Part of a small language model's weights.
Size: width 384, MLP 1536 squared ReLU.
Architecture: no biases in attention or MLP, untied embeddings, normalized queries and keys, capped logits.
Training: a variant of Muon for these matrices, 342M tokens.
Each number is 128 + 24 x the weight over its row's rms, rounded and kept within 0 to 255. Layers, rows and columns count from 0. The size above them is the row's rms in percent of the matrix's.

# layer 7 MLP up, 1536x384, rms 0.116, rows 289-360, columns 96-191
size [102 104  95  96  96  93  96  98  92  96  95 101 101 101 102 103 102 102 110  95  97 107 109  95 101 105  89 105 103  96  99 108  95  98 102  95 102  98 100  95  98  90 101 103 106 104 106 102  89 104  92 101 110 100 104  98  99  97  91  99  96 103 101 103  99  98 103  94  95  93 115  97]
[[105 120  79 126  91 133 119 119 129  76 122 128 119 104 111 128  95 116 126 155 144 131 193 116 107 109 142 130 109 139 129 155 109 114 169  89 130 153 119 146 143 132 125 109 123  90 169 108 128 140 101 127 149 148 121 137 121 129 113 127 114 144 131 123 121 133 108  96 136 134 132 104 137 119 171 126 111 136 134 157 124 158 129 149 155  91 136 143 123  84 130 112 108 113 124  70]
 [140 134 136 124 104 128 142 100 159 116 120 126 148 183 107 137  91 133 105 105 140 156 131 114 126 154 127 111 125 110 128 130 126 190 117  95  93 136 134 165 147 121 148 143  90 119  92 124 136 100 136 126 120 154 172  99 117 132 180 139 153 113 138 133 162 104 101 105 101 119 148 128 145 110 128 119 125 108 118  85 180 118  58 124 137 119 132 109 150 122  82  97 150 100 129 135]
 [170 109 129 122 100 149 150 117 160  78 119 120 103 161 116 173  95 149 139 109 116 135 180 165 130  99 134 148 112 135 129 124 125 157 167 157 125 121 102 126 149 110 103 124 118 117  94 128 118  87 156  97 141 145 123 132  74 129 147  82 120 125 158 133  86 157 169 141  95 132 106 163 147 108 139 123 118 112 112 123  96 119 127 116 129 134 120 140 103 184 136 140 132 155 126 141]
 [138 176 162 114 155 129 106 157 123 126 111 139 144 120 139 145 137  69 123 112  77 166 137 163 166 107  74 135 145 104 153 130 130 140 132 134 164 163 183 166 140 108  80  98 115 125 102 127 141 150 129 151 117 157 141 111 104 142 116 134 131 134 107 175 125 112 125 154 138 126 177 126  97 118 110 119 135 108 118 109 156 117 126 124  64 124 115 103 202 131 111 151 139 172 112 127]
 [166 132 130  92 137 107 121 137 141 135 128  93 142 128 124 149 139 139 156 120  92 113 165 148 117  68 146 109 153 117 100 110  95  99  99  77 116 151 108 113 150 153 113 166 113 108 150 103 153 179 156 115 127 127  99 132 122 145 104 125 162 150 101 121 104 110 139 160 104 137  65 125  86 109 124 156 117 124 149 121 157 155 130 121 121 132  90 152 114  80 136 139 131 125 111 118]
 [139 102  93 109 143 111 104 119 117 112 138 127  92 140 124 178 124  84 127 116 144 133 142 113 139 145 162 134  87 167 134 183 108 120 124 139 144  81 126 124 141 131 104  84 141 160 152 130 143 173 174  89 144 154  91 127 155  89 154 103 116 143 107  76 120 109  97 113 111 134 145 135 141 171  94 127 112 139  90 124 167 105 138 165 143 120 136 128 122 111 131 128 162 138 134 150]
 [136 148 127 121 144 115 156 114 168 148 124  84 114 140 160 171  95 109 106 108 137 126 112 135 162 152 136 124 103 180 137  88 150 116 110 150 132 165 112 106 120 107 140 157 158  89 128 112 172 111 110 124 145 107 143 153  86 111 114 148 127 114 137 134 117 137 136 117 136 147 126 139 125  85 102 127 114 107 137 162 135 132 133 100 155 138 132 165 142 131  97 149 114 106 111 105]
 [126 141 113 103 117 123  97  93  83 152 129 161 127 158 110 142 156 124 102 127 102 162 147 126 126 128 124 126 146 155 140 111 163 133  98 128  85 162 147 134 183  97 123 149 106 118 131 140 129 153 108 113 115 186 117 117 159 147 112 136 142 113 126 121 123 134 159  95  86 146 145 122 135 140 159 186 163 134 117 134 137 100 121 122 146 180  89 121 149 146 133  92 143 126 136 126]
 [ 95 120 138  76 150 153 138 130 116 163 177 117 132 146 118 136 158 150 133  99 126 131 160 136 168 145 120 112 140 126 156 135 122 119 137 190 155 133 105  91 146  97 101  78 144 106 108 102 139 154 130 124 146  96 135  77 138 106 144 125 120 171 122  98 115 113 161 176 112 114 113 131 138 118  92 103 127  81 133 131  95 134 106 153 191 114 125 129 171 118 101 122 172 101 156 157]
 [154  87 123 138 137  80 148 140 124 111 122 133 132 114 123  90 130 159 112 142 102 152 135 123 120 117 153 126 134  72 103 147 148 146 118 111 119 139  89 105 133  96 159 174 121 109 102 163 136  98 145 156 103 200 105 152 117 166 106 142 111 159 126 178 118 165 122 124 153 128  99 125 142 128 131 114 115 134  97 149 121 146 123 124 134 154 106 109 110 154 156 144 147 146 128  90]
 [ 85 122 131 149  96 126  78 117 147 186 104 144 123 132  98 129 139 150 168 111 171 157 155 155 111 113 158 140 115  84 182 146 132  99 115 113 153 161 157 116  80 106 110 128  94 145 102 132 126 111 103 142  97 111 107 112 159 139 127 145 125 150 103 102 149 111 100 163 128 120 146 135 172 159 148 113 128 131 165 122 160 132 156  94 178 151  96 134 103 148 123 162 123 140 113 153]
 [132 102 133 144 128  91 106 128  76 115  76 114 134 110  97 157  87 127 137 144 115 162 130 151 118 126 179 126 156 101 146 103 153 117 132 120 118  92 120 101 114 150 111 112 121  70 140 153  99 136 155 144 132 158 117 118 124 171 126 138 140 136 158 115 135  89 143  94  89 139  86 115 157 125 112 121 106 131 112 130 112 137 133 138 111 106 129 168 129 106 135 141 101  88 124 116]
 [103 144 143 147 117 126 147 113  93 137 128 155 159  98 129 132 147 139 169 127  97 127 120 181  94 113 122 118 126 123 143 122 142 141 142 136 141 109 128 141 116 145 131 142  78 148 128 142 136 146 137 144 176 103 157 138 123 112 123 120  92 113 102 143 145 132 139 134 140 149 135  77 119 135  90 139 102  89 131 117 119 167 100 127 144 145 138 107 131 145 105 127 139 141  80 159]
 [130 108 104 133 111 114 117 120 100  98 118 124 152 155 129 157 135 138 127 165 115 109 135 156 143 121 154 164 102 138 117 172 127 127 125 140 180 111 151  84 112 136 157 156 140 109  88 143 127 152 100 115 171  92 114 157 111 101 112 184 147  70 142 112 168 170 146  99 132 165 186 122  78 125 136 154 102 134 143 148 152 110 192 145 127 120 130 125 103 128 118  94 131  75 121 111]
 [149 147 116 120 129 127 127 142 161 147 113 102 150 142 164 116 128 103 149 125 193 100 138 128 129 121 182 115 107 142 122 129 138 121 140 158 104  95 143 130  99 126 164 134  67  98 145 119 129 147 148 109 140 160 129 131 135 157 130  94 146  87 111 125 154 150 156 138 101 143 149 129 112 188  75  77 148 204 128 118 110 127 132 117 141 112 117 140 127  89 139  68 141 145 136 111]
 [151 119 142 125 137 105 114 124  87 116 146 110 119 131 138 135 112 134 121 114 133 160 116 150 137 103 118 137 150 116 101 131 166 143 133 132 139 171 143 126  84 129 134 116 134 141 122 114 191 112 121 112 152 102 159 128 124 114  86 115 108 121 103 133  82 101 126 136 136 106 163 154 170 140 134  94 112 136 112 124 155 117 127 145 131 144 130 126 113 114 155 127 125 168 114 137]
 [132 196 110 144 151 128 139 134 108 127 136 128 140 143 124 137 134 167 173 163 114 130 114 104 124 142 169 124 115 140 147 125 149  88 106 148 128 115 120 126 151 129 155 114 100 151 100 126 114 146 125  87 120 177 118 134 140 151 126 123 149  95  42 109 154 144 139 140 100 133  88 123 115 129 171 112 103 135  73 116 122 145 134 135 117 119 128 134 149 148 127 122 118  99 121 117]
 [148 167 142 136 132 144 143 132 154 145 130 184 139 127 145 163 123 168 118 120 166 105 149 182 184 140 144 147 132 147  88 108 166 133  94 159 127 155 118 130 149  97 123 126 138 141 126 158 169  99 176 131 128 107  69 114 123 149 187 118 126 128 124 121 100 168 138 132  83 145  89 111 156 146 144 155 117 157 160 125 151 110 143 128 102  94 152 140 138  87 164 129 156 133 114 136]
 [134 115 165  68 126 119  89 123  89  99 120 156 170 141  99 100 129 170  91 127 130 152 134 110 153 151 122  96 161 111 110 120 140 113  97 150 108  81 131 183 131 117 136 124 131 139 104 140 132 132 142 119 129 111 111 137  68 145 122 152 119 142 136 125 109 133 157 108 189 110 171 120 136  89 122  56  91 146 115 132 131 141 107 125 147 116 163 158 133 130 135 155 108 163 145 121]
 [134 130 142 158 110 153 100 111 105 168 109 157 176 122 123 153  81 132 119 114 151 144  94 127 100  88 126 134 157 131 151 112  94 154 135 178 137 135 161 163 132 116 157 106 124 127 126 119  96 136 127  98  80 138 138 131 116 114 112 144  79 143 132 142 113  85 116 144 158  81 127  94 128 142 127 106 125 131 128 110 142 144 152 127 158 132 126 124 193 140 135 139  90 109 161 160]
 [127 118 110 104 132 142 150 163  75 124 142 172  93  94 104 116 160 173 105 143 139 120 116 103 141 102 121 166  90 129 113  92 111 152 169 137 103 112 139 101 137 132 141 138 138 126 100 149 106  93 118 106 136 180 111 112 167  89 115 127 150 139 151 150 150 119 139 109 155 152 112 141 100 164 125 122 134 173 160 181 176 160 125 126 135 132 104 124 178 127 110 168 169 171 174 151]
 [127 119 137 137 126 115 149 138 100 119 121 121 135 141 145 134  87  94 154 109 139 150 119 109 118 146 127 153 139  79 117  98 122 105  60 111  80  78 155 111  89 158  86  97  94 111 150 126 121 150 117 100 122 141 102 138 137  98 134 115 131 125 128 150 133 118 149 161 127 145 149 147 133 120 129 155 107 148 110  85 111 119 132 145 105 150 106 186 139 125 149 160 132  78 143 134]
 [114 101  85 138 175 140  81 119 130 154 126 126  85 114 134  86 116 169 135 133 120 144 139 114 135 110 116 122 113 120 104 161 107 158 137  92 142 102 155 166 146 104 116 135 137 166 124 106 135 119 143  84 146 155 147 130 154 114 167 151 133 160 157 151 119 173 133 135 148  96 103  86 165 107 151 143 117 141 140 111  97 148  66 111 136 159 139 134  90 106 114  99 132  96 125 170]
 [104 117 139  72 132  98  60 119 121 157 120 158 116  83 128 118 133  77 141 137 174 139 122 132 115 138 132 122 107 150 146 162 105 128 130 125  83 171 179 129 116 105 152 127 107  46 152 136 118 113 156 169  91 139 116 139 110 110  93 134 106 139 107 156  89 172 147 108 141 121 162 149 161 156  98 145 116 127 117 137 129 134  76  76 118 130 112 113 121 129 131 136 186  97 166 108]
 [160 187 117 170 177 134 119 155 116 198 107  66 134 153 138 143 129 122 129 118 121 120 157 140 139 156 130 127 124 169 121 144 214 132 141 136 115 115 141 110  94 147 111  81 185 143 104 125 128 181 105 123 137 170  68 130 129  98 101 115 100 121 157 157 140 157 122 142 157 141 110 126 136 136  94 131 144  90  73  88  86  93 113 162 132 127 151 162  93  93 106 108  96 130 156  91]
 [133 135 174 112 106 127 132  86 102 104 109 156 144 152 154 155  88 107 137 101 134 133 148 120 183 165 150 132 162 121 141 128 136 108 150 146 120 146 128 112 132 108 175 164 138 139 135 128 143 135 125 143 116 174 110 133 119 165 114 154 155 123 139 131 143 145  74 154 155 141 116  74 128 131 131  96 191 133 116  83 126 133 152 100 132  96 140 134 156 163 126  90 157 137  56 119]
 [122 119 149  96 127 124 163  95 139 148 117 146 125 137 105 160  98 122 106 119  66 139 138 147  79 106 125 142 115  93 146 155 127 121 164 122 136 130 168 107 165 123  66 150 129 145 122 129 119 112 154 105  85 105 155  75 151 159 140 151 134 109 121  69 140 118  96 128 106 162 173  86 125 106 140 135 123 120 129 145 109 126 140 158 117 121 164  80 147 143 114 122 139 105  96  95]
 [135 141  88 141 130 128 153 128 130 126 141  87  93 132  98 145 111 127 118  76 147 127 164 131 123 123 130 134 150  95  94 124 128 153 168 132 133 151  84 151 101 145  92 154 103 117 124 119 133 134 159 135 108 131 148 109 157 184 160 112  80 126 111 117  90 150 149 123 120 131 128 139 126 129 115 104 146 130 119 123 119 108 162 112 150 127 124 132 144 136  66 132 128 134 141 165]
 [121 157 163 165 124 123 123 138 124 127 133  54 112 124 144 107 125 147 152  96 152 145 120 113  97 126 111 149 139 102  87 132 125 162 136 104 132  94 123 127 180 150 136 142 117 142 126 150 129 116 129 138 105 222 123 155 119  55 157 143 133 166 119 113 157 113 139 134  77 111 143  82 135 144 109 133  89 141 140 148 102  91 125 151 153 120 148 111 127 147  86 127 121  78  73 145]
 [132 134 169 112 118  91 115 104 124 123 137  99 103 133 138 107 123 146 136 114 139 110 136 150 121 175 134 126  95  83 192 107  98 141 130 137 129 148 141 127 130 102 126  97 168 108 156 109 128 170 146 104 139 129 119 142 106 143 138 120 125 120 141 132 151  74 129 164 182  87  49 136 176 122 148 140 138 173  93 141 137 122 161 130 111 131 104  99 107 155 101 126 138 120 139 118]
 [140 153 133 108 136 150  99 127 109 123  98 123 136 168 124 102 122 129 106 128 129 157 151 137 121 123 169 143  94 114 171 133 112 159 143 150 134 142 202 143 125 103 123  98 101 109 107 150 143 132 104 139 156 100 151  76 159 148 131 146 156 155 127 129 160 130 132 147 150 132 102 109 109 103 152 166 112 145 106 191 128 111 125 106 113  98 154 119 141 162 130  70 142  98 127 124]
 [109 119 126 106  90 150 121 137 162 157 140 116 105 107 129  97 121 119 114 100 109 156 124 107 154 110 103 141 107 155 132 103 116 102 105 138 136 150 138 103 126 142  99  98 126 135  83 136 128 142 124 132 170  91 129 152  98 144 101 104 148 161 102 138 138 130 102  77 128 131  64 107 128  98 109 145  89 138 122 128 116 145 128 117 140 105  87 145 113 132 150 123 151 122 139 134]
 [ 97 117  79 150 127 106  81 135 122 137 154 126 119 117 156  90 112 116  97 117 154  98 152 147 168  88 141 111 105 124  88 125 124 158 115 152 117 103 115 111 106 116 127 137 118 112 160 169 102 150 113 141 156 165 136 130 184 107 119 142  95 143 114 129 108 116  85 134 110 136 114 127 130 151  88 167 101 165 149 106 115  69 131 131 156 129 134 175 134 127 137  97 147 127  91 130]
 [105 156 152 105 137 135 109 149 141 122 109  91 155 107 131 125 133 147 138  86 171 160 122 160 148 153 120 139 130 116  80 111 154 108 153 121 106 111 110 114 138 114 122 104  82 129 109 134 125 170 175 107 152 104  93 162 179 121 119 134 123 123 139  95 116 127 159 129  73 133 114  81 126 123 122 136 154 142  92 127 114  94 134  97 135 132  77 149 189 123 120 134 114 126 113 110]
 [163 139 118  95 114 102  92 153 145 148  98 135 125 120 157  96 128 111 160 127 178 144 116 152 125 120 118 148  84  71 101 122 109 147 128 135 161 159 117 113  69 153 125 118 145 126 111 137 125 129 108 202 132 164 112 141 118 119 156 149 109 179 129 106 152  67 101 104  91  90 119 132 156  93 159  82 135 157  96 114 112 114 110 130 128 106 155 115 137 155 110 118 180 189 116 107]
 [163 167 118 105 129 130 137 114 127 129 124  98 138 132 176 114 115 166 131 130  80 112 126 121 149 116 150 153 161 116 135 152 166 137 158 115  94 134 157 190 165 113 110 141 118 122  77 128 171 129 137 147 111 159 117  90 108  81 112 139 156 105 128 137 122 160 130 104 118 121 124 132 119 164 138 120 156 142  97 157 131 154 133 147 144 161 159 135 159 142 145 101 153  85 142 127]
 [115 129 154 156 149 138 157 168 162 115 108 144  83 132 165 160 120 116 121 111 135 134 156 138  93 101 175 127 141  90 134 135 107 100  74 128 125 148 164 163 140 114 142 109  98 155 134 106 153 144 118 114 105 157 104 135 130 162 135 126 124 113 134 122 150 138 104 122 125 164 121 120 125 164 115 149 156 158 155 114 148 108 140 127 171 136 121 129 105 182 116 126 138 111 104 106]
 [ 91 109 139 152 122 116  97  97 110 161 109 135 148 142 105 146 116  98 174 157 156 152 136 166 176 144 165 169 131 152 101 144 137  86 176  90 145 137 133  98 150 107  99 121 149 113 162 129 144  89 108  88 142 165 118 132 127 115 112 130 124 151 157 125 153 150 107 120  98 106  98 119 138 154 119 121 122 134 118 148 131 101 157 153 169 164 155 109 111 144 138 107 119 144 145 137]
 [144 131 120 101 121 112 120 145 131 120 123  97 147 136 123 159 102 131 127 111 119 182  91 141 123  84 133 154 106  99 151 116  97 113 141  87  88  93 151 126 112 156 103 102 125  69 134 124 134 124 146 103 175 125  91 116  92 148 140 121 133 136 111 166 103 129 137 128 128  94 157 123 122 119 133 134 162 161 158 113 185 114  91 105 122 162 124 151 152  83 120 124 126 139 109  85]
 [121  97 165 104 115 126  98 119 130 172 167  89 115 131 111 165  88 119  96 126 138 100 127 137 131 126 146 144 138 179 141 131 128  57 157 107 127 112 144 144 183 143 152 167 132 136 152 134 133 114 104 113 155 113 131 100 115 144 167 103 147 120 140 121 186 165  90 119 119 121 119 123 102 118 109 132 114 151 134 108 100 149 118 140 153 124 121 120 143 105 127 141  98 108 142 104]
 [140 169 163 147 115 131 108  92 142  96 135 134 141 111 104 131 125 127  81 121 106 137 115 136 127 138 127 178 117 135 137 115 147 112 151  88 117 118  93  66 120 165 114 123 115 143 119 118 152 116 172  63 158 136 105 154 128 117 117 159 114 133 159 138 151 157 149  99  95 120 144 149 189 176 163 137 176 156 126 154 140 164 166 157  95 141 182 137 141 133  96 113 139 103 150 139]
 [113 124 125 112 127  90  97 131 123  94 136 119 140 131 115  95 133 138 104  90 118 119 110 114 164 140 128 156 108 132  93 148 141 118 147 140  93 128 148 129 149 126  98 126 129 120 129 167 131  91 163  95 103 171  90 122 121 123 139 117 132 185 126 132 143 119 134  88 147 112 178 150 128 123 133 120 159 132 138 135 139 168 103 126  86 147 137 142  64 118  91 101 163 136 167 112]
 [115  82  90 173 105 133 173  95 132  94 148 130 187 173 134 142 126 101 126 137 161 157 162 139 105 149  78 149  79 163 108 110 141 104 140 109 163 136 146 120 164 101 123 170  90 123 145 112 153 148 106  96  98 113 106  96 139 104 160 148  94  97 164 107 122 147 139 131 108 157 128 141  84 173 114  90 131 117 113  96 125 153 156 143 105 128 122 113 119 148 150 145 133 107 138 116]
 [118 118 133 111 122 141 123 118 121 117 139 138 111 125  90 139 178  94 104 114 144 131 146 130 149 149 135 124 155 151 133 129 152 106  95 159 111 116 132 134 185 138  92 117  89 139 121 122 108 133 145  86 118 158 159 130 146 160 135 119 110 117 114 187 139  85 110 132 128 145 103 110  78 171 136 164 149 174 130 135 150 129 101 141  88 148  85 139 141 138 124  96 116 148 122 141]
 [122 150 138 132 119 141 146 102 126 119 171 114 144 107 135 166 148 120 116  89 149  87 124 129 123 132 158 150 187  97 140 140 134 116 119 156 130 162 134 138 125 155 135 115 143 150 117  99 128  96 130 151 128 134  85 190 136 108 152 100 129 137  82 112 113 144 137 109 134 176 142 101 125 154  90 144 116 130 151 105 164 144 109 134 104 108  97 122 118 143 103 121 100 101  94 125]
 [132 144 103 140 116 132 113  71 154 102 118 111 161 140  94 169 186 153 124  96 162 150 107 127 119  95 138 129 158 139 140 119 123 113 135 102 149 141 159 141 110 119 146  97 149 139 117 145 116  99 126 117 147  91 129 115  96  97 179 111 138 134 166  95 158 114  95 159 127 127 131 156  84 115 118 177 129  88  95 113 172 113 122 147 139 151 110 151 140  73 111 138  95 126 107 144]
 [161 107  94 105 170 122 107 163 114  98 115 143 125 177 133 137 140  95  76 147 152 135 100 143 124 121 126 149 153 134 148  88 109  95 131 122 135 147 150  95 102  85 124 110 147 130 121 157 190  98 111 123 151  77 121 122 121 121 136 164  71 120 128 150 107 119 154 124 134 150 128 141 142 161 121 152 125 137 139 129 180 145 114 130 199 142 109 117  93 117  86 124  94 121 139 109]
 [132 115 155 107 163 131 101 189 147 131 115 123 132 148 115 121 140  98 121 160 125 122 132 119 133 150 153 160 104 137 110 142 143 119 106 141 157 110 128 108 126 138 110 121 111 122 114 158 112 101 110 119 111 157  92 141 145 127  80  97 166 119 119 138 158 171 118  81 128 136 176 127 128 124 145 149 120 146 165 122  94 150 162 164 101  91 102 150 121 145 153 112 140 103  92 128]
 [116 109 116 144 113 155 157 113 145 131 150 173 117 137 151 107 123 144  76 139 165 192 142 135  72 121 114 127  80  73 130 120 108 106 103 134 132 166 144 130 152 115  88 167 121 134 152 147 117 114 128 116  92 132  73 158 182 132 124 125 105 165 144 119 177 103  97 126 112 119 149 106 106 134  76 120 110 121 142 151 128 102  58 143 168 125 145 120 106 152 104 157 114 117 132 162]
 [134 112 131 151 165 165  90 116 145 110 116 116 136 131 107 140 128 134 121 125 133 139 124 112 109 164 138 136 122  89  89 153 121 139 105 127 103 103 153 142 100 145 131 110 119 117 148 113 149 166  68 160 142  92 132 143 123  73 123 114 117  87 113 108 149  93 111 114 156 160 131 148 107 123 116 136 129 130 148 122  86 102 147 127 120 157 152 129 171  87 110 127 135 142 159 116]
 [129 120 118 163 137 119 135 122 111 128 135 131 116 113 182 175 115  91  96 145  99 134 134 164 101 146 114 139 104 157 128 119 139 149  96 114 136 136 135 129 139 107 165  87 132 132 107 122  97 105  92  99 104 126 131  91 142 154 172 160 151 122  90  85 113 137 130 109 152  94 144 130 143 130 133 126 140 133 159 162 105 120  81 126 101 140 125 129 140 114 140 181 124 124 120 124]
 [128 124 126  84 135 146  96 123  52 133 145 106 103  72 113 100 143 144 184  98 139 132 122 141  80 129 125 163 138 130  95 141 132 113 112 115  97 130 116 112 154 120 169 152 148 113  98 170 103 122 129  93 138 153 166 128 106 107 111 157 155  96 138 126 111 125 151 146 130  84 157 131 160 112 116 147 148 102 143 104 135 156 165 107 145 120 111 114  86 149 130 107 155 134 159 133]
 [124 155 120 112  90  99 142 120 149 153  91 142 142 125 137 104 162 126 144 184 160 165 135 128 135 128 173 113 146 113 139 102 120 165  96 101 120 134 155 101 116 150 108  92 101 146 139 120 152 117 161 172 149 104 155 123  98 125 135 127 111 136 138 113 114 153  56 112 148 114  89 106 133 136 140 129 121 130 190 160 102 114 110 129 174 130  85  75 101 120  89 145 152 157 106 140]
 [133  97 160 149 142 152 119  97 160  98 129 134 110 128 116 131 136 125 120 110 116 124 122 133 112 153 120 129 130 129 107 140  68 123 114 118 138 102 118 144 120  84 145 141 136 167  85 130 196  96  95 165 115 120 103 134 157 102 128 120 124 164 101 180 143 127 136  99 138 138 103 131 109 150 129 115 146 151 160 106 110 117 113 154 143 145 150 126 142 175 146 102 141 115 137 166]
 [118 110 162 166 137 138  93 144 134 147 137 136 155 137 100 132 123 125 117 110 150 126 105 118 181 156 126 142 149 143 121 113 119 139 159 131 101  89 120 117  98 124 133 116 118  84 149 178 133 133 135 102 127 112 106 125 138  83 159  99 111 118  84 111 178 133 113 109 115 115 102 137 111 103 123 124 151 150  89 133  94 170 116 144 144 144 120 127 158 131 149 142 121 128 100 142]
 [135 141 178  98 106 101 138 112 134 154 171 143 100 127 165  87  93 132 158 116 119  90 139 158 111 146 113 116 132 131 137 125 166 124 110 127 157 120 102 144 165 122 151 165  99 135  95 161 170 140 137 122 165 152 134 115 116 132 170 126 125 157  78 171 148 155  73 141 117 173 135 108 139  82 117 161 120 132 146  86  95 146 138 152 136 121 126 128 151 166 133 153 131 156 125  65]
 [121 123 119 138 156 127 123  95 109 118 141 163 115 113 131 143 126 108 141 110 148 127 178 133 123 147 155 128 123 101 109 112  99 129 169  99 127 168 142 163 151 129 172 126 128 130  58 157 106 138 110 120 144 123 122 137  97 113 112 150 123 124 121 126 141 136 119 132 123 130 108  90  93 170 111 166 141 138  99 149 140 157 160 158 139 134 152 123 140 144 127  88 112 142  87 136]
 [122  82 146 136 115  89 119 131 143 131 126  86 169 159 116 110 118 135 117 101 175 198 127 120 178  87 171 130 152 111 117 129 134 105  97 177 185 144 134 137 118  78 137 146 160 145 129 146 134 124  91 117 130 147 146 113 100  92 120 143 100 146 151  91 153 145 165 127 175 141 137 161 132 161  97 107 119 118 181 152 160 145 123 159 167 142 132 113  92 159 127 143 134 122 144  97]
 [ 79 126 108 130 146 117 135 184 146 185 109  75 116 105 113 128  99 152 111  85 112 154 122 167 167 157 114  70 133 154 125 161 127 112 146 122 146 154 187 149 163 113 110 129 146 117 161 135  84 126  97 128 101 138  68 146 129 179 151  99  76 106 113 133 135  72  87 115 103 104 160 125 148 140 166 116 147 135 125 116 141  83 135 136 144 129 143 130 122 140 123 147 115 161 140  99]
 [131 123 125 112 135 116 139 123 135 129 140 143 134 128 130 143 126 191 117 127 114  98 154  88 124 126 146 148 158 136  95 111 123 158  94  55 125 140 155 167 184 103 168 121 137 177 124 123 151 167 139 117 135 121 187 128 116 130 114 100 150 152 143 132 116 130 167 111 139 104 165 133 132 124 100  51 166 119 152 128 157 156 121 139  98 143 113 137 170 113  88 139 179 142 108 137]
 [ 96 151 113 122 150 147 111 108 114 117 139 129 113 148 106 123  91 146 110 122 103 161 128 133 151 123 107 118 125 118 121 134 145 186 122 139 137 135 144 137 131 127 126 124 125 121 143 125  94 110 140 119 101 150 133 108 124 141 134 131 138 167  95 124 148 151 101 146  88 147 139 120 113 191 129 121 118 159 163 125 148 156 127 107 145 146 156 107 119 146 146 113 127 112 121  93]
 [108 162 127 143 147 129 143  86 141  69 152 149 152 135  87 121 131 101 141 127 112 148 131 153 141 126 167 113 102 140  93 106 148 132 106 149  87 144 174 133 142 133  92 144 116 134 101 197 151 147 119 102 144 120 199 127 106  95 118 124 103 144  78  96 115 131  93  74 113 147  98 165 115 126 111 106 144 117 108 154 156 130 134 146 154 163 126 157 137  99 113 167 136 137 104 108]
 [120 122 117 127 118 114 144 153 154 129 166 114 136 110 110 142 138 125 111 171 136 137 145 146 163 136  92 138 189 144 123 151 105 138 129 160 127 113 116 167 136 115 117 129 130 129  73 104 162 171 144 118 121 100 113 135 159 106 106 139 111  96  94 115 109 149 157 171 176  71 129 144 136  95 118 162 118 155 140 121 136 146 135 109  96 121  63 146 151 119 115 132 114 113 144 142]
 [162 122 131 117 148  73 149 132 120 112 154 142 161 112  92  78 132 147 162 124 117 165 132 111 173 142 182 163 174 144 102 144  95 139 114 121 106 118 183 118 145 100 124  89  87 141 121 132 125 139  97 125 104  99 137  94 118 124 121 160 110 105 143 153 170 109 124 133 139 112 100 108 150 139 138 130 148 155 101 117 137 123 158 100  90 131 119  94 145 159 131 116 132  85 124  93]
 [138 182 148 140 139 122  86 151 138 156 142  81 132 114 161 128 113 118 149 124 105 130 112  88  90  97 134 144 114 110 123 144 159 127  99 142 139 166 121  80 152 121 102 115 170 164 145 155 145 125 142 153 104 103  97 112 121 123 165 123 121 160 154 138 131 137  81 151 156 139 141 171 122  92 145 131  96 129  98 130 109 139 150 125 104 140 116 133 177  84 128 135 100 150 114  81]
 [126 113  96  92 190 126 142 151  87 129 159 133 127 118 143 138 151 106 148 138 105 122  96 108 150 100 157 123 111 142 138 106 151 149 158 100 146 124 157 101 148 123 142 150 130 159 126 151 120 122 135 118 138 114 111 141 116 119 148 103 109 150 129 130 108 118 146 135 128 117  98 146 121 126 145 140 144  80  93 132  85 148 121 143 159 111  78 123 100 138 122 117 144 124 116 140]
 [ 86 174 133 168 157 136 137  81 141  96 123 133 133 120 124  98 113 154  94  84 143 174  74 150 101  93 118 130  90 141 143 163 117 102 131 130 106 134 133 124 100 166  88 137  89 145  88  92 156 146  85 101 134 106 150 126 129 119  96 122 149 112 114 113 116 152  93 151 137 166 158 139 105 137 157 179 117 150 142 138 121  71 106  98 110 138 141 124 118  97 118 133 152 143 146 131]
 [147 161  88  92 138 108 103 123 103 117 135 107 136 147  91 133 123 155 128 152 138 117 138 104 149 104 132 150  87 156 158 159 117 108 115 134 127 132 188 176 149  91 149  71 116 141 155 127 132 144 122 106 129 109 102 164 124 157 109  96 104 157 112 147 123 130 137 114 104 118  80 161 179 117 116 113 133 106 147 105  91 140 106 173 132 123 129 117 138 110 130 104 148  87 108 106]
 [134 152 126 136 122 115 102 132 191 157 154 135 136 134 133 126 123 118 109 106 139 133 163 112 168 104 155 135 136  99 166 174 127 145 113 118 124 154 140 143 115  89 119 147 145  98 119 179  97 163 156  66 115 123 139 138 132 151 153 103 168 148 153 109  84 136  56 147 141 108 138 135 131 143 110 129  98 143 120 141 151 138 146 103 128 129 140 137 125 134 204 144 124  87 101 119]
 [142 151 147 145 136 119 161 152 129 130  95 134 150 129 142 104 164 166 128 137 121 142 150 102 133 139 126 117 127  65  99 116 116 174 148 142 125 127 140 130 181 154 148 117 171 105 137  97  85  86 164 141 123 119 139 166 105 130  96 105 161 134 113 148  74 170 126 124 150 138 147 153 117 133 128 149 119 152 158 124 137 117 165 105 134 130 120  99 126 137 108  93 143 125 105 125]
 [ 96 136 138 130 101 138 137  60 146 151 128 133 151 166 110 133 142 140 117 133 125 124 158 164 133  99 133 150 144 170 147 100 127 115 129  84 145 144 118 142 112 106 102 120 119 112 110 116  96  55 116 119 145 162 104 149 127  84 130 132 129 137 125 125 146 140 151 104 103 159 111 157 167 153  95 166 170 129 116 124 151 130 114  84 118 176 112 124 137 148 134 122 112  88 118  96]
 [117 122 139 122 135  84 171 121 131 129 120 134  81 125 136 174 148 124 120 138 127 132 140 133 143  88 108  87 124 144  79 125 134  97 152 132 150 128  98 104 138 131 134 126 158 147 141 102 118 142 104 117 123  93 141 116 115 146 189 129  97 132 147 131 133 104  95 124 157  98 140 160 111 119 126 105 158 142 107 129 107 135 110 162 114 126 100 120 107 191 129 163 196 154 107 143]]